python train.py --head_dim=64 --rope_base=10000.0 --rope_fraction=0.5 --attn_scale=0.125 --init="uniform" --optimizer="muon_variant" --warmup_steps=200
Each number is 500 + 50 x the weight over the matrix's rms, rounded and kept within 0 to 999. Layers, rows and columns count from 0. Numbers have three digits each.

# layer 8 MLP gate, 448x160, rms 0.0565, rows 151-180, columns 0-159
501544505345388503439491509461406479443451450373512453456495506541529464404521562461537581434481511444543490451534548574450535464448577544497525509468522491503475529457467471545474569438485412476429498472491419463628520516495471479519470487505468536552438533514540584534469486433552429557545557497539475523600518439550494507605472434480484460505468447647606524527489542544513501467556481460433542544576506522490494536509541543560486558440507484535512381434508523526412469493533520
565556504524524509416523480548603525491500447472439440404547427496500513442524483545518557499549487522454540497543507553390468603489552468530485574518501552495496515531520447541575498444524492464503480599536509499507531575521506627496509472458474531522460490640486484511473455537552524555529533449449494510549491460485466546536489506602559441424503406468559564420587452549467468458429406439501476442444522598540499408489481395607541476566548439577459508528559518516594494519404550
490571484406497490440511517570490529483502506425485552483460429492535481583483519540562460443384539499486519485510487568484535504424541496410489570551450491534485478454592444523496520471531452440505417527503485445509407554432575475456480450465509479475444482488467439508457584429537454481419503456502467471504465563525466512493436524649469479553462537552487491477531501519416521481364556585456547507480500415463536522531439529565499491433486526401434422462421508494486455468425535
477512502421449482568414511490467496491556479450461586493473483555576446507408479458525522542551500506487527499513473591506441492555494439519482574521462505438608532464538513369459484519571513559496473475529509550479538506531457490504502529554517472500568564463519495496508509550496542446539476534576531568541528501550467537429535465511493487389564476440500470521500448485512470509516443556542489630546491513506493586497486536541498498482473503475517478475538449513572552557512556
444439588598422467542534525414499574517462556400493467561439398456506366449514509485525516458495412450498462486465524493487513504585560620543478452511482558476522467544368491497422483552520540497515475523483552461458514455474457424570579455479446521482425497541496492503559427533479566549469525553400501519533471445493507455583474501462427536520390454503514447481552511563531594505496524423494531474460578463485596569466526438476481527500569524483409544451540432583462492514499541
558487559477432512569465496481560498505487657518523465498448506468497504528568512545517473496512525467538501506440417484472455581448471470471499545483535504368541545487495584560501514472437535472519405505418450482488348481472490555460518540610544546531451471480493517468581458561495549481590450477529508508413513589530515523464561499490545460549501379494517432435456459525439472569501497461493549447443476431465488514485544404592480376540582453504534531493408506502473540443500543
372454550536540535420486497519496521502568494465548499566405554533545464438552565530464440575463499524478467547536376589568502491551514509547619518501551392513497521493442674507528558423494453417432444441539427496556395470394468457487568478536493529548462543425514455497489461460485532468464525448463515513461499546504422574397442518523469500541542554464501529533439434603466497449563397502465536494488555636523590513507484469470498491464500535605526576484518420568464468498519504
551527551386516513498535506453579502541359523460474484503508469408509626510511481455545545535513530445484408560403597584574483486561575514508514519560567485514489489576509509512541405538483529509461496407365545474465576456448500458584516509578568439510562462480539500475564447479516556459487516420553636451532406449472576508525558495518558491525398493502459581579448460551503555451453450566491494498511462607465514529507476466425512511526510488489578522439552451541437454482529424
492505579389467474533505475486518471521448547505567456542561515480552536472420613504554494485572550501461476473516568515533457529521425515486568517518413456504537528487570511561536491631556550444493540551567500511570519454423507474459480464463503589505523563548463575517477510524437567468513448391551541504492521522504531499462464510451356510412494495514506540430543414477478539454435554476514504567500538402500392525519448458421508432521454431557539542476543398502449512476494475
480538530511500468499535492483468461505497491519447462515571489551552460458529494664496620463533526542501461496487419611522530541584604495513546506549577503503546522540530556493487451470508410568468457453487462411510492535449420513388500463427469523539564523484413451423456493499498487546557474472475463443574571510579503477512512536475452526476530487598416500451461583519586420459593539631453516506476397592540500596471470493455520529550505462583400464528527474425420467486461450
448471549538475532506453421571426519537492551506568539467614487644514461536504473503455528419556417438481438520501464448500458380566368483462409449501537516531544521475488541574586464553559495486481371517433434537464514451469485611417595589503568483555520436509421556557482535494417426492516613603485471555555473452483509463495561454595538523370473472565542539530552513535512470465463554482460545456469487541554474525499509578410550465522442477469536581553527515459420501497516507
586502463482462509468514483514446527591570545559463408452339479556524524473579353523485485495574537439487569417452414523497531627528524437490484468616563501520463483522488550594394485432481499469572536576441475509529544440588505452541537528544504495531563496411573505523558526476506481465575514452630479468522483529576532540458541547474500419509449446522476478493538492544444462541457601512474484514493353465533498483451598558487555545524475505583520521517441491372427544588484543
518396464485437618599462467592495451484546450494587510509555568527570468521566461518451541524476494415533489575528489457472554508550513523502552446474508507420489539529581496460525426511555451584493603451507507512552541525501432408550528475527523484489442544500457456470527530360492555476515492477575531549469523500581465529469453524403539468519541458502572453525571479505476441447471536456509512463554397529485555518439415501540534532525499536486527535528426483530527457565457565
489502514532423409432438567602490501508466508455541458457579465468495543516483476493439566379533491565483544466456479512474474492572554485474479419432639543543480449502528496461412472486530584516588549529574491532495504464532527547471533536548375507461416546577427561543593518521462489568522538544457511437549455453491542470501498471517490529544484498512494505524528505472434447526546497646515516453454512523521478529516561410587452455519523468493532559535489429495474536451513477
528502513419554424504492590543400598475505585494512466551554479538461530480448499447574567471544453506436436528505515486445537430532518465529460473537510489506430517530545472520464445463427401502460384510462510588431584600477524494614572421460514509445407534502416556462407502514457487398381471466480519512470547558467527531583487405508454463573505496492512532446544398534526424465467609492551472543549562460484531429443552564497459548536520489468565441576561529466545535490599571
484559522474496538496565518454497391459451442527443511477428461547525435443587493576433511520504410472505483474455511489538519433497520472486525532556565453616419429508492454520494507519490471485551421497463436534381540584534522609549329482499432476546544546632578500495514440541572527469629499491561537596545548495508563377537506452434548424489527412539554476526530443431566565452552527543497585496494502483524460506420498370530497536542482420534440507510541482454487447479579370
505488550476510441443496404538530599509508513453500505424592466478537493588533403528538588483429437498502440485469415587559509529491510545431543542556560593484543422483516474541526494495506449533452534630498466576459572407492465507475533551582554352587464572574476495518565458517493514481465506407578464525519515392482475479400474513447516471538480452479439484508553459505501613500456579422459439440430420541447557377576441528491587532475492522492523522441571529457483431516410496
478445451444456468515469573533489394540581546525606466409473454478450580466480359546502575483505559563490577490469554509459523549508544502481529549473490443503398448599408484475563499486537557536510501531507577451484509546467544426530569502499539494572565436565529558440529442481573347526476528464583499410473534414559465466566515532541460460459510629552502450595424468579461520523457557548394453455528580446444524554413518522462447618424474526452397515503500574452469383534425475
432448554485481600470527515506494539434562570487490479581519520550508519469600457569505471439535430547487516455426529412603436458557420439399496490488454480516523511521437502397501493544452480564566544524444590425508407481470481489551500497483475470536528490540490571499423568515489603482512490544512549489453484600467503446554466557488487492486458495496419529524600530459461399538485530467579463404473492506545501537442506468474541534543451510532524529505428568440600550395414495
486476648482500473467537515482490418526528604481459460563483489536537492481542476476454522389440477527557613549482454542478564569494546478526444489419435485466561520428443464448538552473498468560478459498520483425481510424484455530547492547465493511495493495520511608469492564557520536481493415476420482482449520521509490474584456477441415558510500560451481505525548525450631471459550489432540507589410466499506492497480507475489456444550414390506575470522464452579382472482459532
480466560586441487522448483449511550481627574449492555562540568511456563485413513459440524481472557518546437551446547423530457573403444431545408609477578446458501421458606572446541494487530519419478483488500533487407580507466589552520461447519431555621584460604431495539480561515536519483548499602483527548502387473554482491456514475526565514519432444532556382471540466469490497503585466507348490430449634447432525545584562469499449515423525381486425451552508551435462370427519410
565499576503515482476540528521548424451492560521553514478600484472510476494473434538536465515431533542455498609524517484445519440446453486501423521570519515544456428513497510460476537568478502519478546529573514515558522517543506607588509549435537496472568501493507523493564551387570574517444403516533449485491552401514514466525498500492493451434586565630464497469476564508592450519452501464506461537400490486457482530574490440557577500448395432504480473406546577468416551525537503
440485410475539520463554505466509462627549493541532492357466458558487580542512515478517511519446497438565566464573483495477494543566456544551487473505535537502523485414480508514515342465481387460459500551487434489523557549501474521533467525489496518531441464511482495509567452427524479515526562472479544422395500576449454494506403427458473547504476464542509431486414452485408572611487523562567537502465520458522443586539501474523452545483533560558621490491532500489482502512527517
567507538511511485554499459576602542395416488453537523458514451444387474535480485539489521525547440535532476445382523471591517438459505494564573582480513507466521504545439520460608485512518431507490499506489487443498462577551437500489542489422449506481505497428522558449475514495539470506481499425445572492433575536506522446449510542525479505405526481551491557526469472514541475556487570538474536519556434593548512516504453362535464521469547464451484459531502537641412493415589538
487477472526486508459553511448501475557542429528430552444543594587510560551543471535569492554497587490498455537545390452482509553499456513522474489499489474442494546493508471563439527423457526533612439535493493606501473460583513521556554485469489526440458478542511522558573476529516497566434560412523497500510537540471474459468440521346442473416508536479579504446522494454462482483540462460411461550452499522427599532528466566545522593459595454480449577517502488503530436585424574
523491482535349558470500531486540588595516531599588496532396445479451588526570480520530524494504511491496497498438500512651490511415450490457484522547487456485425480501519550563471566508419526541486502537490437404462434503507472471565507438557431552535613564516530497475560427504530547555492537537539601499470482538509506531390430602544470514433499470613494455539591489439457447564474570542405502528525490590480499560474512555574526441461506423571386463506500493443604491436517534
503483467572499433489502453538508539466427505494505448512468564545476452456558414449510497574556429501584494537490475581573468479508522515448487593530537463453463408518455479534558461486472487533504498422560449498507541483450450470495541461542474542454509548487537481447492455488558489526482445533554424453518538439441464462486550495538496525528466474495487576485624443579489545474460397525611529522468433561550526601554444468484505446536447456536612419413542613554490547573507522
520484503512571551481593512501451464475506481410493453594452589541556453539467556470528520470572531504616531454551406475556443545458458569511466523502419433525465517533540574530574579477498486460549517569459587481481483535422431595497410481501464541505509420521540552581536538443591472472519518493558429400545545532465494542442492537497545458533485522564551592479507457495530446478497498467453455563490525499584471460514470498478498544519464545518566549413505455469494566532518489
479472513428547516503498523445474495529531517478521355547443453509513513468503582468507513421504545506418392543542446503505590574453518394464422445508482536585510547514445546506436469501484434503566475509508426515481639451510434563429527572531535420481492511462541469533480494497535467602460518447531414534470559552620534541513452486483534508577436456484557519524488425497473555466487493557431473403484485494544494433536443532572526499510477618482423441523498528557526530467506574
542556480422501571417463539471510553456496555472569444417522519500505569495524462479489472486498533533537520558403531497524489472415512527510504511533564540506478508488569398440533502504373473388541470473565568483439455523540481535451451542516443550446519383529539442533521492555555477564543515444518505491461434493465484504546428485481472539531544451545499421546520426500421536578531536499551483517434539615515504431524497475493480374503598480509555415395468512592554590462540565
# layer 8 MLP up, 448x160, rms 0.0597, rows 151-179, columns 0-159
442529547441540474504493472495576581533580435509499526532497518460474467475535539493561453555442538395485453430419556473562549569445525437461479562516528436466509513498573394509505439492574521551567486461538487484527515484506476455505551482526468531419546508556525503446452418491418485511593535424522503495485573529481518443394499502537444464452536507413405464427397563441501433529583532500538460528487612458489528482547550421520402489573503552518499489523531550532471547534534500
546493477518486514503469534586484537566486498502499521465418421591511446413501524580498614386467466552562486492519428515459480461493500442465492539492561509454562555468513519483530442493527576468541563457545459466516633562543490547572515487515471523531470512584481488574492386460521540469432538465486524447475407457464423454478502472573528532559494454584539439450589485430502549488502484468547456496505585478574538414473476541569533507492496457507421534509496475435534499476527492
443570475420536456469571416486557436398457413537546517473551562389446408495459498615519553553445517502432471500500545507562496615478481482445458408502497581455459449538499452532495543497489442499389472469488475467533428496429575415464513388576511579412440533494507467498550617494545434516501472494529522477490484570445531517539542540427498468509561470505566538408433486547435516515522516470486505588489543557496480503594497491518496453452494461498486377560487623513427504582454624
460572550579453514450526434577483491472479525533515430538592452511498535515448485478431436404531503489578484547566491522519497579461580485606517473502493479526511532498485446532505431476485540520486540494545519498519493489515604498493515529460475469527421505535501507445507532469571451544522611541410554443521443557457489444512499506514550436555468528513470494457496503473524492485476529439508572472427548538554484414408549486447519522553475490496544537447414503561487456492555479
530491566445590523529468511470449584557432483485552528489549506514493589456534465555591494496474536482397482492499548608492521574442365485487584433496424596442393445481516503425514440612515444549478529511474501493489601446549496532429581473529510530515478462545523525527460602457551499506613562568491484541505468559558526476425530491574569499463547580459527518551466481543458513410440443421441478465473473528539452484493521548421494479465531585501515562619444487534477460432545568
548426413475470531438551443452493491494466540484539504571471407436503495467443496565573468437411493468504479516541431587478521488567502529543529451528455599478488543497557494574526403460465508462434596588481540474430469408456514450459519479529412505553469446488494480573430458502497474513483530437496467571487602459495598516529466510409472530434572432561550438617508504595471609482521529489467477511484445519536409544503468554552565451494466544446473577533468552444564567494408507
494435468535587477513478476546554474553526391566495486529509517510518488531576487544471628478464511510497459436513494519470445539533432489516507620525423537554539572513472464497542592467488619503509510470487450485501623525518451451545490538426509529600498461463508466529554557452555530509513437454468478498577482434568573582493519471503547520497496555513551503489441549499535505533491533527437512495553610530494472440459465451424462483529464634503463438506637552419467525447543532
504501534465506435509535490473438551481604494514490513504484415559554532571559449352483568493547587457517433402605473482518395480428503490469525525513493514471442456496533430443504453473452550483499533499558546598440523501489499458447521444488455584518518429557477562512471491493549507465570437563515474523496522550419583553540465506388535582459503423521568589588491499503439493510472479489493519536539566597529541478454498502373611519521454407490463487443561496450487499373390572
511529498458583502516545465503512459511495562562462528546526514558485481454516494491492363507454543582483497550392480483592480489460495462489459506505464465488504579450581514492516487441496530527456499479502426522457457501486536470445492537497379534581516506521485433529480441502456479527498521486491500508435502407532505470514549476503568469545437483400528497523580431521484483492467481456628543576533531446494388575502439457589535503480477497470456469525534476548459546492462492
542509541480496442473420572515579528496588411504517590545556509490518455507429539515460490552535568550505554487487575542587424420543458537554534500516510445418508554498543498468506472510502449574485479570513581495431468440468500642520553448522363399562494554526549442477510447494453451520460436491494425474524489479524530497445487474604546550454493547509495462587563528548516428554534501552388444488522492573440559498479528506552412538470566525550517533566454499494428452432515491
526550493419443486505491529507539504516553497503476530427426445535530464462498485495634448487556469569456436534440555502471492513505410456525483496458507504415483424456601557529469499558415452531496458465492541457473546479497485494503578508526528571417526555363434498423450560462585480517607457465425464547475478468403600563507521537501406438489533508566468479529551488503597556464477418536543485568496520442543591534467481444505431547574543425499568498596451410504569515432510587
474497537520490467482542511503478493618549574335512486491535541571533541436513453548493450565505460611544430558539454505509479516556474430506496537469525477555485425488604421530449528388497557613505585541517550532524517534439526519491485518594528495518527428540411448532335425526533448378507541500523439427496417603591495572475507382515417552514549574580565490541439520458415447505515457583584510387487549503579469355515496539379471533586429491469507537538520494572568470547453558
539514498531466548527436498452444547506591419506546567440478540522560398431543469506491471558448508542547475518425509541540517490473463541550496460580502487520482486598485533527472515487538585473556536470557554558519542558403544614542460651474518551461489475476537525448520498507558488424512578537548517475477517419504524451533500405638482539445545527530501506541477476558568490486520497524555488560488446484495448550534461508510450514546545444602456487402610523473459519508416439
427487448535461483412505415492475388433566528491404482457545484471456485517511473590412458467599493472485532470498443522438449497477565541401421489449582457499450435603482484611462546430484528418566550521493441505512530486529550493422510486488439499558437481517412499531566536479499494504505569485435455510475509453508533515528493534482554422521480545458442523500490544555499545521460505569379448491451524431611518488623549475528473479571496483483496538563554510490537562545475492
555489446448530458497495393575535543556502444531416480509486543585546567450501584536449491522559463502567434579505497505485441532489512481575445489503423514509502481489475478554465463548444481395399527500611421414470501637579520521468521436470462541487500537550402532447532542440409440441628504536413552511494459485532581531590587493599613494490509410496502483499556460578523441479574481455517559492576550491488469484461482486474488462493470531463562466552546437394482447527572503
546519492546485545546570473484570476422465397580508574529511391529458526530474509535449499470515500389468466515490487485592444427468511495467540508507499457447551500511507451466430484527576504632396461546483463450531475458575546579545393478547574434597474435565506666494463451498401496476526546492586512493470480444546481499351404487567499497604433419524501545531539504505446591468470444572539495523461532540476537484479485491546457536500484545531582515535422451520512468555545372
479470400464449520511434463618468554525610609511403494521552506555468611517524468589470479498464610513380462462544408391523546571525508438475468472508460501574551463456477544472474492465495509472476428565469536567527483472422508388532515530577560427465527504485612525465502549474514476535480375500554474472495566493451525540600548535467586538496497589421426522438541467557565407448476469415480520501473420483507530534488449553489492502401479491570407522518544496498432483507540496
567513494596560463493569550502460478573439438530499537508448445519536535476536470496510521505413438421494427437531489519538473466477517501579544526503547472492457451549407468484481542470473496457444460474418490490463428587501573484453394487520567585507535432493441570517493539480507483510478477486478529498534381531470479440512510515546401454466543439456468508436404598515439423510450556476518497578523476484412494554580535436458598571629554550401518458486519554457551484639520519
468552532414527541511520573504569530495488604463585477513512516497524444516410545497512453627459523424529513445493427461489494463522455448516481500440509476491442592495535432559494498424432495450539442514523433436454496527505551472539494563483444522410489472478502563485496560594616407437489468499467453392493522501373514581402529473454498586489531533396542447487477449619508584425624539461537487549523544450538462435511486526565380506531569584547473491546480474497569481581547467
440496535590459464477528518561460577382498410516536516540452478454464521531482494530563491550523484448540522464525463533521491569478491507507366580553534469501523428490490602579532474539569481439439446477507511522467456571441516441527482679488539509482406426574499432527528504378507449581498465562579493516533454552451511550509445514454532449517464488485512431508575498515443522528527522472543598525572525439542513539456416592447522519478547516587444515397478549494505419556512469
452487559485505513543512392418531432575541572451553388481524516495472512504507518468335517463441566439539518463490437496418466624543458529553478515494485476476572446525474584534528572436579537569614400437610569483497467401641582553460483536523470618548536503537496529422468530512462449459507447593559544421506469480530531455537560440526514532437528512478533538448388473503537484535600479563468536452528437507532554452558431484495462471421395493507498501553541482517382534461520474
545532537461528460427507485496503484608538503506489538472560483533470488524496512520527466529523451527559563569561456635486532531510440456572466527515463521497481453493467482475538539516499452563523444542492540600546473541501510506556494567516449417557439598513405412439454454518581484444537418556432452430622449454509485574463600506474519379442453487471514411560601543497449530494550513612579597506482553540470483551493551547472450531506492435498556551496495462460478468504464463
492468525390503502502435433465486379465429530498451488435503469413424368467406597507466503510586547484441418449454528491386481493508444493433524493527526528488454506577518535506535488545580490599465483500537443474571377530613513403537448616476447451506520499484541556550503581424488506407566521531522559472520443442534513532395406391440497513434482502561474475513498473514492519462519588437491503507457490443461550542496540452524485514585506508509532500609474489521408503601454454
568536455501411437466462574546467446515521476479532536516543446440508445469593466503422387474481608464446502440451510470439571505494509530447451444569511548517544514578420517496492564551405496579460565555458481432431522589521502498575439453501509475491464491435475562562468518589538577424559399557511548608517476457586496473533503363567391481506474507459454408501478427514589441597538533556472585543464504497487481505501493471449462471488414454511451515460482505490433502463477506
506552493531448501483452530507452535494442456461471591488540513386476503479427538454508481537538547505511493514396572576525457511522473503451414430496568545535523520416530454421464543501538590598433538443497592452457568588476469538480506477469545524468424558546442475496395549425494574437603609439446448468609618500513440408489471646541583552549474592416480501540442512511604510430464436439545473572462500377452467546498391525465426558520522561456533506541464503554497506473525497
489447518572428552487439562565542484484495567511581512528456464521500424582437456545468437491544518583488521449427492404475494445512497593520490535551464531469525477491517437520580578478467420505515463440518459433472484530517521470509448520513547440518587489485528598510531495490396545536497457461509368528436597505455471571457506538500497438570466482502498595526470542464424620504507500486489388533491609465444598541478558461458485465547502487440557603586470436414492526463578437
513418538565414483462511503525489462413418494423450439585437427503504463561533450514436554431525479606578541487424453467580607449495548471503495452556482508486486537516527514500463427450505441527548570529392477495598517548589453529470540482446430556499544484585471542528490601496521532439542492541485480399520502460482505496499430502437457539525471542532470482546591571474483459507528456471508520488545443505509528453453490521353470518533427549460454512456511464522473558492454606
489475480555493447481485539430493500484507556490466514455559512447480406454417488517425526564479428562537466469403439569575438560518489450480491535542522536478575483442560500560413458562419518491494459536554432554468480457491558479471503511462548517511472561502487576532519435437611486509551446476496611509585548489432481480519475497552515543450502467462550479579384533555595397461532450500541549507504476532621486550496499531560474491395430406514543529486499469552501460511498459
516503514565481541569549487456466468549553558542460462550584413475508465485484429490587562511543490480585453553404492509497482437461491504561551491473402534422502470496504515503534470451480522506515588507443521504395483602452515485477404469464447529559487453528492534461484520542546574557510516519489566453465453448499442447510432503542417437517528613577480475543545484479509539535530466521481424538567483550410497517405547470471544519540452482533506541554530414467512469534551442
# layer 8 MLP down (transposed), 448x160, rms 0.107, rows 151-179, columns 0-159
435431527504458484542523470586481481496538407509439538524543439554552527592455496515546451425435514446499492503511548490546487503538581484421497530539381506551478508490476481551500490496513571523490542443535464577485533501456567468484469501459461493489506440558513516478555455514520507430406500401479426429470511483575526525473494493432558493491509544452456546520436423604559511420476397399520559495489489463376440451560589438573557559500526397439603513443473552464453463500513490
621511512519402554478528481543487385488440571553585454577441475473601488470514421554462531522651513497475574557503451542513516435466504460488542461444464491499484478543456531487454481414488511518529402410533468497512432473492469433517508508551516554483520558583473500530534417479528499474449491496515486404487611569538533551526445529395522432540528444517554536521456495553461460445494504512378614551506413472605480483480499495505419542484471597551462429421456522475523436464474480
576540560522575458543620470499530478465546558565505463485577497446508383491512496473482418486482505497525443491626501490538468509451543497519492413412540464572520424587471564520562558411563517441461607599361493505469508507471471528565503521508473516419495518560452523520518442468558625416397350544601473468546481461490575489463500407551452471495525512458470547519424536462524550477527551462541423510531518511509507444517580499510483480542473617475533461566448491569349533433485497
499494504477531492567533481413492538441550450450519554433491515502476446499559481516537537602475516487491536488496491534483513438563444522418464529399513574519485509514496446389449566507607543536410398545491492523549499547476468481512470392545522553469458552502526550532516489507469515494487476490564464531484481472446515517497400495474396560338484486491465639579505441493547422484589474495506480466500473511519453590461514456571451433485607569493492521475482506427517544532448470
448437534570476452447462507576549456467504482481476510515484488493521504443477522456453468439430509485444519467463472428456474494499663425390528495484521500565548454447469473540506406495543507497536460512460511430505516622426413530546476579507450425488415480388514480527472453507426592518513484458458526504420461505521570532506519463462490435532470492492466453551476462449498580499433537418506486484429498531459571413458525536534474430533489345553505507477471483466438555578579545
556375482516458521559555457478450513461456515512525537545581477496422605399598516444643443527386491480450542466508471533446545536433478516422469481497475542466479584499576416490533486506507494519465553517430537478413434404406494500413460556438517497549501604464482588474423507546482556503484524570561473466504485477501494502538443436450517441523571446456569512474505434531476592470527495430439509452490507548502515493510455505558538372481519465504592548494484547614501550407453489
440492395561448560432456495530468536495547496533507460420403401477553505451411495402422569547496487431519482406427445519433550539553579499470517483468533439511537515531471399487619503504456463514532537516567487457532517513397527446521386558474540531425470617501478448555361460489442480488573492498442441522494536584503420578477448489550512460537505470448478513590532548463484459450449565481555459514557575539509498459454531483511489448484524503463515531475552474493411551521504488
523512502488438447454457519494553425415541526519442486411486483505405502539460471487366525481536459511536471410571491508532433424422392470380430558478514492574554551557555536462493530483502573498494445473553465521476520468506534491452449470437463489461534491555428504490410448488489515576477424521516502561459521624550528543586514506425564602528511577475553472421608458478456578490514448452482510499472529554532546520399505481488526568562476442468432574496514481457416575536519571
521472493521544512521455482474478461471573447526473632464438483433457404482535533587485525499517543507477485539487628435551422490468495518468542513540496536502564552442460461477538482568543514515492495510506443498553535502407516580455544563556543544504488437506482566440486554451447482532495499469453553501475438482406494430503521380531422520558588508511548485524555521512556508531558468478508492490431560494499533416466560456481476537443532410463474511477547490523471499537499504
478509545512470557513566493535548557481466506523389578503576556513419424653486576442544474497533484410456491494503443448538527494478463513591543451516496455546449493484512457522527436490431538523467461463445439469473519503437492554483483506474449507588482551413481375504504508440559485553413476521541450509515516470536456506526490467463603452460489534529552503519544502518504441520556520509499549552540443489427556482485502509458552540547564448396489538563399574611504474497574487
487510533562562503448495517459536519482555484522468441544481427502474567490473486408520408490541538429476609425489535420484434510470511597470466557451519449449508464447513558485508531516422437507593512437493482569602588445542560509473548426565535477469536553376477463558508589480540540509502515504399444618562489451438449509554544554465445496450537514546515443535510535508474623491495536559499479521475632534496524473574490411484602455572441548478557553501504548466575530476468432
574312518594594563590433552451426412531522516561468533546433582467526495497436411600502459552579518555479543520596422487493516501507611545498484501637604550469497537489517411416492590390504497392490439523514466514570539550485563472471415559503492550476561489567502628486512553530456548544537510497441502522522495625454521473592519481484386478519413552443432570469493520509535413592528546511440465509477521539560599470502435621512429441572525545469470511318509451499439457478506434
479523471536488388468516513478596493422458470488485399522479395575515479491521497546457589506542506495427491501447507443450486486499527457477458567516471520543512512486411474537511589470593443514438468447450434421476464432571428534553526477460470577482512510569462411549526468472503530527553487486426509469532449432479469503488474421524498527492448544416464591438537506539416494515496414569496447440547546482456433501494558570479432485525539450533414545463531473493425440449607434
504549503538459499452446462545451400563418543533488512534557473526550448486465444460493455541502386466540547466476518531627461510512440512457530444485418483458528517450436477479496552430455498503474435486487506534447520518579538590464468493471433530480455442566481453424565490569535679540532517496461502573469462429431500528476510447456601546518469515496540540536569514495476470505503498513470584554532437549630445463514513465466475472483574506533459481436513459558440509581492512
568498539530535480486585454529373489425526562471516548555523473458499479513424475516441516493447426420502535461416537509465514548534572430527581481452552471514485507496463477550481599367552592490557467512473502473443496456531449596549505561508531502534534505554485464605503524405561415413610466472451401430422537492484586527477437465445495461561512517525424549628463536493568539502497596480560576514542526550435494446579521454546489502497456353590496538551493536528516542477496524
478523523507466419480529553411542532433444461521498460554517411413524540536583517540405456515490466408573551496457506478565470472487463470543449622505524457517447457594557531454475438484494501649516481501560473523457545512472481571563555500547513542476444570553487419494474451470399537555505455424568474417632499468371570504530517506470434467640553484480493513459504578465508613623452478439525446547509549503617463467532517495466520576558490463493504486425478420521508492525463559
461536445545564508477506449479409450499506575501470474507462539615480502529417481517543500398461532517433493521455649409486501437467461519393554454416474420452464583544528604461453474567581609534559404557483491457605551621607497430473506512517512550510489505452448491457431494473538519440456452592507480546453502552528491491572452445542477500527495546495520495488483605510371534496518516510542603538531581540510466559542581449556512573408530490521445524550482581570514530455485488
486535513525569429495475499411535572489463529516558527503521466409512447402550534522500514525598527540496409605525520424480489534487464545442420431420451545499357533523455490470503442501413564430473477507556531526609505545460580531535522517393476487526518492558437535466451573449471541441501499487589512549487518342533525458512580442466488415485514455571526478512443529549632437519559536521504498532475500455567545550516477445527462564595629585474528502487591505502537501499482439
513579529479497534544493561498538471551621555522592519512510413448537458412436569371470564573535534531465469475528596429524494432525528464511484570549507526507484445538542471505462499505497537496476479525570511525446511473487523487524511512518413546466497453544424500509495512512533480463491438520536485488479490499464458601474479467531426435420478592515450432488581551492525533470493454519446491484447512511312528551490494482467478456413534589499511517496440451424590495534496498
472566460583406478543415606424445526503507468462483495445473551407567531507478542412560429564482426562533441579456508496477413432571454563441448529515441447437522531568578420430483467494477491500531456508537481563541491509476518568549617528558498463483527543544516547451458447519528403563490549494494516522541525497547539471533616526518485497467492466525502472421554437518432412404524488517416558458464490569538485552606536447529511526483532443471562485500437539523503525573508525
562493525441439493475465471518527573467522603408510516502404448556498496507472363488425517449478574572578534588528506434521458563573547577531498570568542504506520450528599535656557547495545459508512526459572536488480476595444558502519505464532459462530540458561496590447480513395617447495640520504518438522425486572590580610489556468497481576547464441486494541459444486442478473536506562469379551509522460477527609525658502557467389452423462412507529462492482524439442497403481542
436459535577436533511561405490444401530597513478521499507488431564537494402499521397436522552534374498504472437531516472466481527508515541511518463577538542508490510449578468506491411533518548462535506488498562462512518378403575481475509430464526531457492543537467454554530566590524477460554507403488468464467486513495537535527487579598443574492504538576474464488447485523558538524519560504528510508495487503512540486477527560513514444436534502477478511503496468532410525481569489
494483496568539492497549574536464411546573488494475535546502490496513539551582500510642512524563545486553471514567479465568542466591541452633470499473532521543432521473515556455527443590443534487462472521480518481494564425530514649540498485621510421561463542504499472457488451585519534501413509486566507518475541534598495512517486519511518422518488568443512520510515574510533496512522460530505566579546644479597495507480492506488544451428465576590563579549509515411520475526553527
500556530547599547536546605428535580499560388510444489568426478534493462460556482498471368463511536398453593482440492478486503463564396485491445575549518440582504548523558454513506547522596424486485561585480474496528482527407546524478496397428450533499496516461475504579570565462525508509484524435558542562493444516540572498601535395483505459411474443454525468574522552482495546578523521515508516584527467525520442509488450452476517511443422482514483421608521587463465525483503526
450543486535460394478456383565561481408410448511609510542486533495492522448556522460357499423438495537459483498515464517446478539536479417472492548506613391536473471517484443540513411514548470466495581502527470451398488322562571413564558503475478433488520540428455488495594585568416483503503415498486437393432616493486466481579526518456539588549511518492427448547526426560541593507529547579538544466533498613555556530483521533460573376477400520488460489429509472516508528502446474
488536505542537541528537558499537441488528532590439512513526571506564559520507554438420522600510486486530534490528457474544411488486495489533486523486462452584362590516410464557468509503528624514530470542497492496527489480513465513478445394528501567343458529548376467558642428542504556566487445517536516478497521390618488447462419413519450555590528611476450475541475568529447532452523484501471504469494420573478566587467469506489446433503514452546457460460444567450543547507431424
528522552488479519502402478488520521534564547494527549465483569505463501458501488457491429543465464423510463560634518501572515542503353441583484570469449488389445480518448477510502470441445581414464480495489522462496512558431485442546548568462568462647482539527446409458559439486434544473475515485532491526517536538445514524517564473550523444445468448537531455451578507533424429549416470579426543557533385510580576513443528478551546495505535555542490424520452530466556486548408506
481495482498411468531474512503420450542562449526455517429468522520495523558503451585447536462511543392551488531545491438506396518550612474413424522473551425419464481525476458505486438498567507474475455349442533573494574506482533586458482556552564489503586521486493558481508519531520470597521449534536467478476396573437489446532431501547540488526502493477514535541596503481479445551441478373422447559464517458472495555489461441472493453511490456457453510498498508506506524492588529
510439417528439505552471508484495572529571541541459497519467557479437471478547449428519476532524518389546540469522555461527411421537624520426543448525463551496468525496483523402509437361461557519528522505511593533409553486538578460515433556502537462484470515524550606481491523612547515441483486462542491460412507494492502518541462492505449527452521548509519563490607416505479526530578489488438492466466449569433380508560557480514568459479518483476602427466479446450578531422492548